From a checkpoint of a small transformer trained on Wikipedia.
Architecture: LayerNorm before each block, rotary positions.
Each number is 500 + 25 x the weight over its row's rms, rounded and kept within 0 to 999. Layers, rows and columns count from 0. Numbers have three digits each. The size before them is the row's rms in percent of the matrix's.

# layer 8 MLP down (transposed), 896x224, rms 0.117, rows 366-487, columns 168-223
101:517492511510501470508484512503520520490531503519521530481485518467501539486443495506515512478542496500492535499487469507508483522525496546532524500481479508502509476540
103:472459527476484513495527501525509551512492475490475451508492538528482471500528500508460507455489499499458469552493491476504466541498502466493556462503493519482494499540
097:524512490560475523516492491458482516512466492507515519445505526507541478514497498504468472484483550528528486531521507533516515505484499514486506524528510463470473476501
097:478497529489481507508495528489508496501501492458484532450492538478520511504478467524495492467536489501549500523490492493526517486505549506465483506493494543473495498503
100:493463506489487510484524480458503477526517521469503496504521506492525543496500497480532478504468468482505508480490539493482518513528484502531505489533473552503533491535
105:535515470498471543551515489501506456465515537472540469531512511459519520506510479483469450479501466481480491521507492488510514492489500478492482549471517515527526493521
098:498509492486538486465540495481511525497483600491494529477468532468495480501544492549535500466510506517492484536503531463476499495514495528513513466503501468537560504498
106:491507535528488448503491540541512499513515485525513520480504509551500529516511450506515479493476463507517515509535495487502502476484525528516443498494491426483524488498
116:461520489471493526517482445506504486519513523468492514498539488533526467485477483503492520539513493474517488466515513508489528517510531558507450546498548464460517478510
113:487513509531491488506504476496498517475526475529503471525495468526510493470504512532494482555550517487513494513511497532523520478506518476498430537506512542515490470516
125:491509519525521540505481509504539496504493498503516496505513551500510477484501485535524450453514491510501506508510480506548571498492529489489522474549533482513494489523
090:504490459532520486494542505529469521508505469495539477502465514455498513521489488515454483531536495508531485539511498541471513504536474537541487536520443509558502484480
093:512465512513544524482489529485501460511520490550489556529489489474492523496458464511484509506533444461490480509532432555477528494522499468521503512490450503480516489489
100:468536511512508479481495476498507507505503451488487563495518518515553487505552528493510512500539528514470506506519500510472504535520540469465490575537438518516498525465
112:526475516486501475520497489500478492489550514505523498481493468513486543514530479523488497506524502464501511539507520476489492515532512488485495454516486533498482478501
092:513535492466492518512478465487532512442529514474504519522506487526526485491465498453500548503502483534485514443449481549511553491508480530506473509477499503544497503535
097:542468502478495532480517487479517478474529492526521472523497517518445510514480486479504495511473491506504498473476564474493532518442482522471516515513463482509548505487
098:488537526479512515511548485493493475515482510498504504462473530503464487521499473460450532526472474480477444463532525491491519496477470485513482493510508489560513495506
092:496465491491516451479517498435538496522496515524480499526529462530440516527517530505487469514466500492513518485492544465547509542533512500507504545513488472492522484514
094:459490528520465498495476480451487509513531508488499509497469478517474490499520456498490523497463502551466472487486536494504492500553480501518532471529532521465494496503
115:478494535529504531465512536467491472500504525509527497497504495467474519542564469494499528497490491458498499519522524480523531498504481465528519508493445491520515504487
102:491466456506496478524537522538539526487539501475524529522513476476493444457515434475512458532492476483498477488467495526500519507487506528482498453507511497518497518493
103:477506487493514518508516532481462529530492504470489473504479521528457515491456504461530445480489495506515468486541480508475485520466479526475511527544458509525478504549
088:509523477523487455521489502541502504548500461514481481509539533496483466470506507520534472522519457537516511519507461509506523489541532494460487487519511485514512512500
104:449493532543475511503507493487472495552510539502478503495488499468490533500492489532516496497487457454527499538515502543504513475538531534533496493483461512489480500469
121:515523508536515494474481493526484541476495474483481557511541515477516475471536528508521505530500480483477516482558568520485485498521454467487461478485475469582491495465
099:525475459510488521544468518477494540504487455450481484513482523518524551492489523472467536541552523498486494516498498546531520501473513481541457534465535511552494498453
099:512514508482475528441498498494502468534537478452482488490486483509521500532490461459490472523535483491468515447523540487463493523535512491492506480517508487504493493466
098:508494502535494546458496532470492500501507538500477512460493507485502513473543488520505507506515501459471510468536509504528518508522551486490482473521546491466454530473
092:526481502495507498505447488510491406486493513489448501508487489467467545503510450504497562488513519492510466498508492475492437509478518469471496489489469505481467526555
113:507512470471528492512512524480507526509502491468491472451496504483494532514531498484481497530507503537517495493491494470518490506501536461515526477452497473451463534459
099:551478478513527496448480518515496509489532463513546488477501510477492466496523483456492465513472515541507508484464503520514538456548511466506526473526519467505500482497
087:497531512509497523477485504478493504478527485510527518483484514508556490503481533459495484457483526500502495512489526482497512508507468523509468499455457520528503492481
094:480504506504513511519482505514479483502455493516508538516499468516523498501536492529507467506509536493489485506511481469461476520465459511494486489527479515494524478548
096:491503512501458507517523524489550474506514512513472490516470501470511476436536491526537489515496492494518468532531452547496514514491509479489492530482537478503485543525
101:497470506507504564492498526511504487458474545484508496503536497484506480511476481519482511501559503512481509507499508499505495474510541459479431515493495496510505505494
097:503493463458501461504495501464447517499543518540507503522496473491520514509490509484512481473457506536500478524496506518451494511531531503540509497509518484454514498474
104:528475500496450457515471543472509503508516474493493508477478436531491513475525470524497477523502498512486499449483579504478465480517505490526483484528490489494456506499
106:523544509521523536479475503488501472465475512446510490511465492459477481487530525491490547526523548487478477492473471491483465451501514470506479527551487470482478540510
086:492496501500544522511500493498482526448471455486503445502549513502470510497472516558500456501536506494488507538515494487498480516467568482465530489520466507500489500510
101:487494466513477480495518501487442510528485505456491492485528496536473512523479518499481469465492484465487461486509518521570496502527533509508510573526487485530499450504
095:503480471458465502492521482546485495491518535504463520502492513539513520468534518482525511460495511494494553579481515502539513490483485507471540533488496514508515503473
098:523525479494492481518452538496473440476488462503526520507458519508511516466505504517477535514551467515507463512504559478488458461496517470513505509506481509465477505484
098:484510451498521499553492467478509497454487502525495533519475524465493513462500512527507510488430440528510530506508478509530517484519494512484535470485523494444508473482
082:487493510499494503494492492540463532509524470498518522497450550475457497497550542524499483517499462487487504536499508496480518486459527458510530482485510490481475499516
101:500443495481526483497511487508503478516510490489489523478536528503488501528562528504499471485508540508518500542522489490519511516480511519490496494536538471501528500500
102:480542504477509525489546531532509491478472483427564497490494515509494488488480484530469511513543473527525523486509535491544485502493457481449532540487489527535501522508
109:485454512502504518512516520491517483498528509514508502512502546484543490451485513466495504504508492495524516487453489534475468495508489452495493536494457509489497499486
108:501518470526501475529516563480548500458491479551500489487502513496463491507506500524495500540476463498455501483497514488496492529503507460478545561479508491494498479497
082:498474511479472503491509495451490476512513512507471507504443551477497490492515484474508581477484488498511458478518517499514499495456500503502488503496509496536504516546
092:531494506497534527506492466470471467504494541547489483517557484461496453538511521523508547496498510495512466512516518483476459506500486479487486531532504474498485494507
095:493514512460502468503486519476448513486478489514537512522534518478518508500498489491472483518492474490514496488467469556507512502429491482526461521483521477500492477489
098:527476489493550533464470513509489498483484508516523514556475442494510480504507494510549506451512498452501501530468482480495478498464451477547469515535483525513509501510
104:480491522552502486505504474513485469508515515505536495471487533524502500517484530486529488511530446532510518443483516505530456505457514496509446444470481493523471526535
117:532524525492527517524522517531515520493521468537542468485467464483463480521478547497478515527461481488533505463523495544516497516511486438518500488513514526489499520477
102:475525462529465530501543457460471465481516524503526493503497475464498501541522480513529478516496514519490505530514507512535485531516505480501511495492495482494523470493
100:493525509498536533441531470512536509486574482511492495493516490491509462517499509487508510539488527496500495525515467533502505510528535545517518507527450453518460484482
088:485465518488508503499510477522488474515497474510473536542436502461516502501532476494492488498520507493539514541497501444539469496476504448473472509486452445498490528492
096:480516479541470505473513518455451485536468545508505508499471498497524527475513481537517503496529510497538533489434516429515498509461493522509538498493478462533465477462
101:514515516478510504482510441493479533511514499525481533455455526454525497519477519496496530504501483537488473480456472467493494501487480519554501541504490520492499479518
118:494476482492521505523501487563506465522549531493488508506497522507520454523470447485495493521496487477527532512489533508507527454494493469492539545481501453508493499485
085:503512481512514479454504513490497515477509523522475457518474489446602546483471503506482546494474491464516534519534489505501515538496536482495489511475462515520494520515
101:473518488511499480475549538485492474486471569469502462509533516521515513479490488474439525473505517464476506507540507491472510505527486426538499504506517513476502530468
091:526464530476510488537536476478484442514534481506499459489528496498473499458498514510530481478521499522507509464503509476528503502491464460508500497471517485524520519529
090:495518489489540515485503464504495504505519512531525536481480489483480536497537512521532482492510468465513529533486570475519467447504506489516523488522467466487486492487
092:482539533487477537497491512506537489510473502450479465530477494528489496511468503521474447458467502501554477510505504514542515458469503516524513462495497517470485504465
094:481490528478454535453509508469536493474470494484475469460520534483478494503533523530527460467537515526490455492570547455546526472533504486491478482512438512544506510489
095:490509519493471449474516478510501475540521521534497458499465478492503521493498544484505489524472542499458518498504489512483536513462478446527501464475495423504496493472
096:457448524504506536461502500493485469512509524511485517484513520429464497504544503531526507480500480480498494488514526514506520520497484476498485516450471523552519515522
095:470485493483525473465485497525503476484515540493522488483489537547510511536510478494488539491495496482530509481517480513513462528493506522521497484478541509473478529523
103:519479469468523479495470479515488506537489505514474526509512513541541537507526513498508437463504474518500492562498496536518532468516521534486487449501463517502491505538
104:434514493514490498523516530481509492478476510498503490475536526510523534483508485504496519498483551491482507541491523508511498465468460492537542512534466504518485554514
110:519480537506481483546543535508507476497521484495447545502466532539474489504463512448518522465493473545466450469513472504472489484477499496477468542518503513525511525495
098:510494473514503521545523483517503475482566485476490488465537558492510461459521531501470560494509540473479450512485506512500531523503459436503497497506449485475483522501
106:504500544501481501512476469540504493542509503522531480541495538479500567487514478513530444523476500480523520464478530480443505463498548550513471479474458483443513515492
092:488511473426524554564539456547510488497433491559522505544517550498499465482495516525540506517448487477495476496491490497504513504499492516488488549480505530534477483501
098:503487479492462496492497526531502490493525461465516480498498446514499514505521475532497527526445478509496491479503519493529534563498523493524509500508487499498469525497
096:494480439535493540535503486474509507477553492500519497521500468489481509475477530501491523514474478474495493542559550495465482507465537458520512507486519487489498519512
105:466500463480517512528509519513512461552463518466485523491505501518482477510539465450521492491526504465491506493501494502516534471525533494509534484525473500490529483527
104:506496523502512504467513539499517486506531474548541477518533478483504536551492491516542526499547491501532497521444488474472510464495490462546462480466493462479519549481
100:433529512535526528518482516537443485483514546501509508525478444487489518495496518487464504477468540508492506504483480497463523526545536462489491544476485529499498490503
097:520475498507498562540496558474548513472474485494495463458506505467428492515467505549495497511480501500477519519503485478493494517518450514495487482494450526520522508513
096:501503486495516525476520535479478517476503492503503535496510527491516522492524483498522521517498524537489469530505528542509541539529512462504505495501488456487489544495
118:541501486535520491528495462500536504471482513489516507496489543531521508485496525476515514493484526515484488468504489449503511452520476477505533465459499491511473527505
089:438509540474510469472544492512464514512520470481535508505486546538504545515502498519485492531506487455539502492507537494536474523532498518498465550442499492508524485473
099:502494467520562522489495486541508485504516536538523520500530513468474499496543442527498527480485468491494502504485481443519473486485448472499473542541472480502505510476
098:455462449447552470481472543525543518498515542488502480508480515469491477522503482508522537506528487503529512499496520480495503497533450528499523503477495484497510470511
087:488511489507464501499505500474510496533505492446512497476461503472490524517511506488477480488480487509525510471488520482510526475477482534529516505470526479561510527519
094:518465484515493518487467514479489477512468501524519486535491482458475544518503534497526506483508470494517525483470505508470492524516560477510492480458492494509515517474
103:487547515543533532455500522519484504516509485503501515481502492504486494496504511460494553472561475508526505522489499495475523494530519473477498467532523473485511502502
093:549468547495486496503517515507505463484529546493513505552501489494529507528481466453538480524516516533476466487475449485473531504496497506558500472501504483498499504528
092:540561487472507503516498479576477503531480483473481463452495521497520512474523450475526518511526526507486483495495477536480519519514463494482512484509473477487529539489
098:528523482502495550489499492510515455508487521508536487509516476478504526535506473462523516534475541545473511478513504485549500518515478501495490553472519505505518485537
104:534474489518539501497497557476532516522483498484494498503520514490514533521548479522468503519492478495541501521453453461488505511503472502481486508482470518513466498476
094:520493499480460501493469488505506498515514526485482500549536536514506460502502513520481492469503459535501494521477523473505520462515497428461518532518541448459478485509
095:521531497503481515549457507543463480499514480434489501507490465553489497506483508516531496494479475461505468486524529505578495497494508471523487515535507521502504522516
104:531534502553515458477507528485536463493493487510497509466510501470525482489503492496462491476507479536523515510482488529503501517525534516485493505539497499476553530504
108:518442514523497540513447526518496531430515485496476457487521500546468489518516490518535540489481472499469513510476547543477500514490513487510550494479464463532503535499
109:502481498423470513506518423541514498482527481483525519495500541523522521538494517509485486506516475525464517515498461494501499519487488485505496463511493461505472464523
104:446508554521524480469514512501493493552519504466507509520464506548557522487554467513518503501542443531527447506514509484527473500498490523484494449490466482537496514524
095:525517528495518533525524503473485442523466520496476487504501456528479475519508455501523547520501506497533478495503480518545500521482475493493506480503554480489520504481
099:541513498522486530473478489500470476469484493491510538518538536420525496477452466475441491491499478467497511517488499476502476504526469459475540499498502479472494494502
092:503479486482523486541520481496479471466496503543473542490464477483495523509537508526463509520526509503497470537524530519441450467490513508520535493450476502499479514479
108:483525484523483514476489535483487585487516482547511496459484519501525526520493469483476507493488482485488483503492510514492517495491482509492512533511521520462482492510
094:464448487504535525490485506512520464495504508497471505529493536512524531481473482524473540493504494491507525478479489501477483499477533488508498500435494522472517544510
091:474508549472507555504479529510451505491513525510498517558487518506484497477464530542529509476525527504500535457498478512525495458518481442451473465466500495527501508518
096:469516525508487508529535511490515496457501491520492515444445510516466461526487525491509491505483486468502474522511543548525449514495479498491518488507513487483475488523
097:512474518563474508531494470480524554476489473554507510477492471518480511532516495489512510498493511504459487499451483487477536493495526511489496473483490461478539488498
133:520494520451481515534476481508516522514478537520544525504482522543490511492515521492484515506475474504497480529504511512498496533559484494469474457483516465500513495482
101:483470488446543474495505516553503492492498537501505561451515508514503496524514521535535520502502500520503477480494519441465496505525480454470510485515470505525470443460
101:522516509495506527480512508481483522558502550504489482506476449475533489485475510495533532526513507499496536513470496540504470479465492497506459487522483528479525504493
106:449457516445517510458510494512533499497494515518467447463516532476464494512504463471505479503507474535488477534541511535505510508542501472454539494493515504502534527510
095:497486479502474501505504473463518500535502486544535518463527473473492505488487505508559487516531501483497482513559463458520501492500512536545493522538514476539521523440
115:526479530518497475522524520489504502503554504485488483540495531433536498511506505530549503504457439484514488514502475497514517498497473536464489463513495504486498504494
091:524500497547561452485471519466528492509491464484479493548485478468509454482507534456546485498546465534527481522507479526490512502509499454458545517518475475520448486510
099:499526524428481535495500499518465487503491490543499520511462521511502484501558497504516493468499469483542470511491502509523508496524507502522483539464475533534476501523
107:488452518542508495495496491505537495539467479525507491496481467532527469516484471485458496490487484464485493512539467507497505530543498473472468499490539520521500497493
110:498523468517533516498536527477448461520474513516488492478476475489506477488513535482485513473500482476476485481474485527524503492498468489490474527541499520498515531546
098:487515500521494493520501540497474463482518469515439442535483496529525527536515452474525471498530492500510494490495506496478528495497511447446507475542480506510486534521
111:460508498488465545527504533463473492483539483502499541529479489498482517521443495510515500509511479498506515497504533532499491453510522492535490495475456492503480529521
103:485465480514469500474526492513522524500478519486537521471508518544521479487519509494549494510511496516542529486506510491457531520508476492486513504533516468504498499433
090:500504503487506508456501499542511489458514486541472550492487527488494452496480516497485498498479458504538525511498526482512456492501531524506471516496462502463543494499
# layer 8 MLP up, 896x224, rms 0.117, rows 367-488, columns 168-223
103:493493516514490512478462523520519538506516483472527473515483544516536526515459525462515458529489508525508505530439496441511497499500496536491512512498485480463462492484
096:530527471570523508517488453497506468464501499558508522499479500521532480522495512524500507484482565526520484465506511520475507494498486483497517484493491487459505491535
106:509491513519537462501513492519469481511500498493507514532529467511512488509520500521521518549498550474471534432500493511519499525511532532520501495473472428457496496511
101:465523493494540517476505503500474458482484529517497486503454499514439446514459528488474475507529509507475511494517510515513457493486465512519522491509521522498480456492
100:477521501494487491513453473470455514513509514500511478528468515448506478509478502475540448501478563487486491493527457493531521471490480519519523531482584513486511519538
099:506499490489519518507538487531486455514487455517472439521508489503509515515477494538465524520508514494497507486496476497500489516470518490531491484469486507515515490457
104:470541490465510478485448468515516527509529496490465506499466521469491524513489469508563520519507463503477478515503506491502507542477485564531546504481482474495494461501
110:502492504504495501501516456524475474489544522466511505461487538552513471470478517495496492512482532492510528501505471479452542485526494514487454529509522455468519497483
104:571504483520517483491544498500474519485484484530506503520499497523491484494504522496530539518528501489467468482527517513489498477487497506490522544518502548503475466477
099:518501553481479507509546494511496513496484512488508470492467469501469524528505484504489529504459503504487503448467529462476450536533471514486458549452522489473476536490
100:500504499516518503495482518486494534425466510518508475511475497529527493470491516483496498489512469514457523505454469512495488499499502551523439502504480514498556523494
103:542519514502502488534553513472502568470487485503511481511492511490516450518515493463509503430485504550507530543469521539488504503524491550489506498504536462487473517479
100:514509533493520445505506524526523508480524494510477489433493498476564490521492515500550501480495512455485499532501518531488476509526529493453504566521492512498437524509
105:481514470526523470484482477521473543501516480506482468481514515458520475475484495469515489506516505487508467466472519498505506474522534506502520490523531521509495534490
088:474503510476458528489534503486497485497450507435483490531500485513456514479541514498510480486487486478527514498471502475501470475496524462505497504501501461511481462469
097:532499495527512502486454494517480487522508539512483502512561460512510492470506517571471516519496535471502488498466481490464504523501484490463453473490497518507529466483
101:517482480537512527538494499532486539522501498531509481522519478493515513495517525539510485461546485485502523491414505552498505497516504523481490510503511542499475493468
106:526518470486468516502476463502486507502510456475494491475508539477501457520450497531457487490490576545505525520516501507513479516493537508530489511535512522505504471481
090:490506479511470490483483484479507510510521461489444553494511495491495484528474476489511558521556480549484470481483489525511454513473524522507496505543520526462480488467
122:473486490496512506501496488517491502524501545505499483528482502503473481487496533525494530482462479483475464535512520481523510541476519517554497520500467512531489493550
095:520494509523489486449576525514495546475494515517529505480458509533494452525498483478449473500540477482489503533530507483540522534477512505530514501460502517484509493491
113:506469479505512483500496521518449496509497486560496484493557480501491477532518510541508487525507446469526506453515475476498501519528537528495525513510530486469473458520
085:490523501534468509434500476508464514501504506504515504486470517513504482489536539501525504541505472550476502541526510488495485525479517493511505546456550512483529495514
115:498498512522464518485512505541512511528484507538444511513477507478525526515486483530490518463502516458525478507553519530510512514520494522497528494488486488493503533492
113:558512457507485493494487498469505529496502522502493490534515511504536482480508506496526458509512475474469491467517505509493494520501471503522477545474497490539450464536
097:531515500504494532467483507551465498470517484461488494463507501551519527470525547491490555530512475524441522515497501484522499522520509513496496536458498498582539524482
098:500454557480489513526481507518504499480515495518521520474511469521490462524512548492498545492519509511463501513491525517500502508488471528465504526464511461459513484505
108:510503501517479491519500467522469499483523476527523450486470495438512487535511518537497486483515493524490502510467535467479487483550502517484522546445491488503507469514
093:462474487491491503517504495465491495492509498541524516468489503540505499495524513471536499532500502479490466490527546523485498540482501497458491498552492527470523480481
108:509526493472501521430504491490486496521529497495519522428485543519465488490544477477487521526495495487535482504477469488505495530496462527481533540472495466499481509482
098:493508499541524463495520507475497515456490467495480497537506476465501511487475509504516453499479529476527476460509506516513448471533529498512474523510543481470514521505
088:504521512500519514536495517507491496540521518497526490462510509469483507486488508514482484500544443539490483524503472483454464472498473533424479473506515488489509491479
098:507480493479510489521541492507446534499523478510506468476509499469500492448415527494536493506536472512506520478527508496494535493538497501506517517498525505482451510475
106:496538465513516483529508482445488475521497541515479518499493508517535486507500475516470516470513518545454487507500497502504488492452456485506527504481493491453502458530
100:502536486503475474510506469462491562519526522522523470527474449513512480480507478506500527472506502536483504500504508523490519485513476519495509488509488554523526545525
092:520479510537505522495520502531478503507497469525482535508501524535513507498499486507477499476503557511510501502471514502456544449501488507484453465469511543503546480499
092:499509496498486507473481454521455476490469515503528509499508499484501500490508528493514517478494507535487496505499455483497510522484515496489536501452537480508502493484
105:493482496507513526548514461478489503513535485526507495507506504540454458493501481513526516520515483489486480488476418535491473492490492489497568515508533490510515482473
084:542519492525534498482514475539447501494532496552487500521503528459522465451554480516486574492499510510488526521471505488506508498534468527501461514501497533504496508485
114:550500494515528534506489485497488516560544507467517525488486522514477435470491467498492493546506482486527461475504487495478494507491532496517457505546511471491489484499
095:539468514512514485517498492529512503497569467526450494470548420519505456485484512557515538481522543524497506516519469454514497470519472505493461469529488518491497512503
089:525494470492505537536492487493486496554459535469499483460523507500486454513510464498513480493484469457454498499517456520518538513485444506496475491527520491525520508496
090:513431489534519513456487481519474466511496528483506486507505482541492476531542469487481500505477512512524486526494509461500521532508456535481459500487493525473495472483
080:492478520513494494518515549525541521505504492518542483464502455519486503519472462503464523535551466456499475491499498505545472514512480501461473483472547503478549494492
117:513489464494564515494502488523480504505492559496471510510507473503496496503485498497485451490521502496548537465504462551484510543490523497501482505499504484502470492504
104:502486532480484452464470539556529495483480459496481470489520469518529505488512519465525548494500518526512483480442449535481514461471499452490456466503514485545484470503
108:534512533492515484509517507456485515532492506504485488520516469475472537499507469478539504503483473520484522502461509524490486480522453505530518537468522545523523435524
096:538487498502464527450514443503475490498472479494502485517504490491510510467506479522510482494508487504524472491470477507495491476515476512511512489523512496506546508489
099:505512502493481530521508519522477501486489562527485536506513470532484548443504531507473520468511487559479458527550482512541514539461537500514479536487513467480526497493
099:523493490503494484494509478461492458484495469523509494512495479476502481459516494477471444471495539480526463518500488456519511508410517506539497520514502519497467522510
095:556470486549513493507509478558513506551527482491515473479504484513496501480489526531464546485511503491503501489535512501451489546526548506483507501542514490508497538494
095:496490482486499530494486464511514520506447562461491482486476500481484498495497498467502467445494524478498439494477495536517547524512473494515517515478503511495471503456
103:492481491500511483532477498508523519506531531504465471526493525513500524511505538545504523470504507471478557494517542526513452551498482539440501473435496503509487490482
112:503499511508487477522493478494522494522498519510529492517467487493543471481555535514533501507469525524543508468468503521507483535569518515499507506437542542489512499477
099:495545523472515506478500499476501472513498495498493506525540503532533513490488518465511436520476495503528471452480495491531487496498496503532495505508500503470522509507
102:552477496511527494507538455508493493529520497478461481502505503542509462465547487487514470498446491442491471496492485453458520474485442528543489535536515504479508504494
095:520508492469545538501526514454468468486504479518526456539487509486509489519511447488529484494499499454473517515501497489535538498542484551515490510479516527527492502499
089:518470502499479475539506481517526512476485490497488462461493497481511463484463507523502532495500483506457453503532479565484487483507520473524523485519525534437496493510
103:517505509527505499459502491469510476478520528484502495481517462496480462513515500509514468572529513499482538436492508541502480523537510443465510518501515495486468505524
088:515541506514464474496484525450479544490440519534497471501517498480503525505518521472485518506477492514456474466501470500511485530466492528499456460513507532464494526545
092:496504469505488526526489542507514487518464481528476523439501463493531489517473514478501498481491473557482459492492465499532463488489511551487508531476499528489465513495
092:500468502526542514479486529475499525495471533470505498491475496483493485493528468493533501462490517533470489492492518516501522467551481516473513524501487478472462487519
096:495487513523515494494465504532487522504456485489466507532522491483499452500543503474496530500526501498484527519512487445488485503507546491509533510512517484479478506496
087:507500445452487470503489504517509502452445491471489476530503494504496491476484525490468506505501541519499510485503458523454491533500515466488507483484548521539495518480
105:499480448496521477468490504505451525520497480495530531493514502511523465480505457497502524540502477499475512481512459487462468500494497488459473520522529527511513507479
105:501501487500498503519499519495502484454477495503528520492498482532513499515482483473481569520503470478518486483472481545466510487476516534530514490498505498506468469493
095:541495518531468522502476502491532453491499468500512479507486484503464459515474486534492492502526520486508549506500486510456510509488514545466505470506532507484495511497
114:510477541485524506457519493509509519459495518517496543553478524475527507467500525548445492467502525443508445504491516517562513509488471483512508492512496529509500491472
094:538513454501539512504490477509523537477497512507477493449502491498472519485516494528490517513469518491442528495500494505523486480520469544484509468467473488526492532491
111:485439478506494518483504476494477527462517512531502491533497496551529538549463458499478488476493545486492517450504505534459465536501493461491504480497488495503499493539
096:493520477472558500504529433479513542551502515507504504444521528497510479486543504476477520498522466485472474488523515523487496538481503508467520470519500500438491551455
116:518552535489481476481471521512521480463510497504442517493514504504477479458505554488473518475466483514513493444498483508483469521546532510469503505484485550499553488510
088:539445552569499484479498524472470484533524441527516522504513506503512495530497461544500497512473518488474531520493474469521492488480425519483515531499488524507478497454
103:508484497495516512526533483504472486468537493517489529460477502526537457466503527511520510470494454487551466500463529516472501488474503522528506506555564533489481484509
096:529453521512449472462533535505521511549475515506477501528467484527505546512476514500462483512547475468489515504533466460498524509477500496507484481481469528511516493535
101:458527504550501469501540459470521473495517517557491521486505483492525495431504491485516464518459484506473479504507494514506497479515505514511504482541527463498507521495
092:542527536512541500486489494531479465510485509492514493501547515553477493476469487517515526498525524520495500484457469481512517487524476504487478474516503528515504496492
097:467497528472500477488443520518494528510524511515498480503538465467523495499498537501494472507504487513497530499521505474463481559509514520530472533502527550521541500535
104:449463497462481486507480518532486503504507506435477481473492503512512518453454503508501516496526508481478439480547499479530491499495522502506557457517524504501515532472
104:480463506507449516524485464482471532510506482519498478473476506507515496490533508448516510478483526503490459487579473502520505525495520510513510524510490486492477483521
091:506556502481508517471497471566426529509505504481529510532520509537437539536467494468499466531532536541492503482480481488474469500514507516502506536525519498489519512490
098:563503475482483483469493523511525505495506500509458511489525516486495539504499460497528503513498529477456529477490452492486498498517494506518519520473508515492477442518
111:496518531497459523489504481515469496513479490451489515468469532467550534529537488508506488536500483489515476490482503517521491491541570517463476495483494488491508482489
095:520529475504519527498475510497502481466510525500480474473503462480517487486463495502540559512490513556505514437481507500456467455462508515470510474544472506480488515557
105:484508482483498510446510511512510495505526510507463513516485542496491550507467501485506518512481548512530483480433465496486474508484499494496482424525543497475485537491
089:502521535556476516515511490434451501521469470514510532506546508520516508504529544486530476518469501523473480467470492564480436497473497478499509507521517486479493502504
097:543519452504531509491511488526522472465506488521491532501494490522510523497511538473486524491445500486464536527433493500506491514542546478515470521446473503496516523531
091:554559469507489450507508480554519471514488507507495487501512532498469462495526527517485519501463488563475475498469470503537550529484513531482496529490513510559523458490
108:504499476471543497512510512490495537503515518540479562517522487444477485482553494484503478505503504469499535529485495498490448508483527535508487475481545552481508540489
095:498497493508548499489445498460511524488507488518489512497519485468481503498507515485480548470474489497499492517497527494467492489525494482436494536490519520496449505521
092:486486513529486477479498536454507473512501517497520491531478468551476511517465533532553491489516472517442515523498507480515490503449506505469511528503510484485505484482
102:496546533509482510490557485496540504493508504467518483456472467501502449520504501509496516518505511517459530516529524484491504496519501522498471498499527490483505526473
105:527548464449514496495504443538488506500534501468495475506517551492495522450525505520505512509463494501502510511483470498519464486470540493547464483502497456516504474472
092:484524526518514497485484472536489522482483492513513468474483506507534523471536514504523495530494455506478527510468463518516482517504523514520512496496466517495498471508
102:521475476520486495465476472516525525491528503540468486441481522478481494551473496509467475497480476531498524510493490490472511488481484501455535508477493513521447506458
097:505499500466506511512456513552463490511478482496509454512468501465494494479443459475534495482509518478503488483527499451485531527499511500466500543488510522485452496505
103:519500504552488498489490478517494516528525519511497501532485485471504511487499499490541523487519465497493502492511509570465507488473508512459494470456516517479553485461
109:493504536486501499493569500551511495491511489519482504514489466490475500518524516457503482487509515506508528524501503481493496507497528540509488520508536523508526483479
107:545514463492540536519509505482500481483522480538505486481520521490446476501481505497482530459481532480470528489467503528479536480490480485517524518519555510467496490473
102:550490554495484532506521470533536494552531516522545491564488521530517470489543512518516477484476489501503473506484506447515506541495500480503516479518536485494493497505
097:511487519495479496419456471499520494468499520491470499502524522443488522465514483509464503520476501477466511498493465521476481527485549496493493510499537534478501516497
104:509495461467532510531500512529509470472478474507544494479506491508489537504504510504443497454517500471515481533505455520455470483483542533495540498502447518531492500486
098:416480458476535463481436478490492547485513530499509479490477480506477507485473522476491484514495502528506479482543508524519484501467510537512519472499536472489480476535
099:569475465459508502545478483479481524536553513484523480487532529500485491504498509524512498524505493492463569502529500484532488498485526534512493509471495505512533504492
100:522510472525488476508556469493490546508524518458505506503518508505500510510493510502518480491508490491533531481523508541477490467454515500523470498509494514514540486461
103:512499503509480507456522462521526490507514502498505490548502474540515509438530495514500484524474488554471520463458468491473526513499477499496482502498489506501509500480
082:513505496425522523490480512524451503498495515484492525488468543516522501504476520518506536499527466467474454514540493501538473524512452518533554527487530525492470529492
117:519479518497499451552532493521519471533479501499486506497486500519494440511450509509486471536432508525506491502513492475526493531546517509512482501500509490518503555474
102:516528533494557519488503489572453482502518531560494500500510477532439552509515471449483490512501489518500489450471545508525479494474509510480482480487505531541528498486
107:511502465500548480502537488507502498469486505459513485503576439520493491508508511485490485495531515518552511446489486505516525523492523520535505503459504456473485494494
096:503516479509473473557445472483514478478487515489543491526484478463534529459510506540522496509485513487490501489479490509476492490512538535534538545530482500485461510506
096:498538494494518499497522479486491504435471509461460518517505522499501473543512509503442548470519562529516493462470530509491498543511498488439489509436450498501470497501
108:505493487497498500510452508538525500499523517483494521540483513503502527481506556497509491521480478512533495496505465467481516522493470535441509494516489540504497431520
092:499521516495509511509491482466496497514512507482527526506512522498484485477474470538529493518531485470500533462488501495488459500495541456486500519481534478515476522481
100:494494476522521511458500457545493468523494520484497508476451486533477495503558477518456502502483504502467454470500487469456519479483515503515467486473474500523502484489
106:512542553477492453511512447480506483494459513510510491455548503502483525501506503518489520518516464502484528482501514502462496475515540519496490490522518466463453497469
106:545479490496535503463466462491465470503526496495523537521477521510488521470493532507527547495489495512485489481496463482469543518512439523514485562524505468499499504520
104:525533513476541486455509531489483501480495532479463517472478512515515541529492529440497472512503518513531526465474545496512478509481518485537472532463497472488516453501
106:484488506513527507491534521493487534549461512500487517483499528473514504521460480504486479494493526455494490503521502531497507497524499519524447465513505489507482483485
102:492497497519484478534499448518469530569532511442506471453521435505535496513481507515486515480489534553523522490453523502501501511507493530494486518468530511494509505507
094:515466539484499513514507488478496491494521509499507512468529482513528527535476477526511479483503537512517508473486484513458514506491490515507473498529494510499445518445
109:503461484497517532493490542485461511526481520510486489481453474503501515519460544531468509471523498516509505503519473488488512529506521516515504541519480472485505515490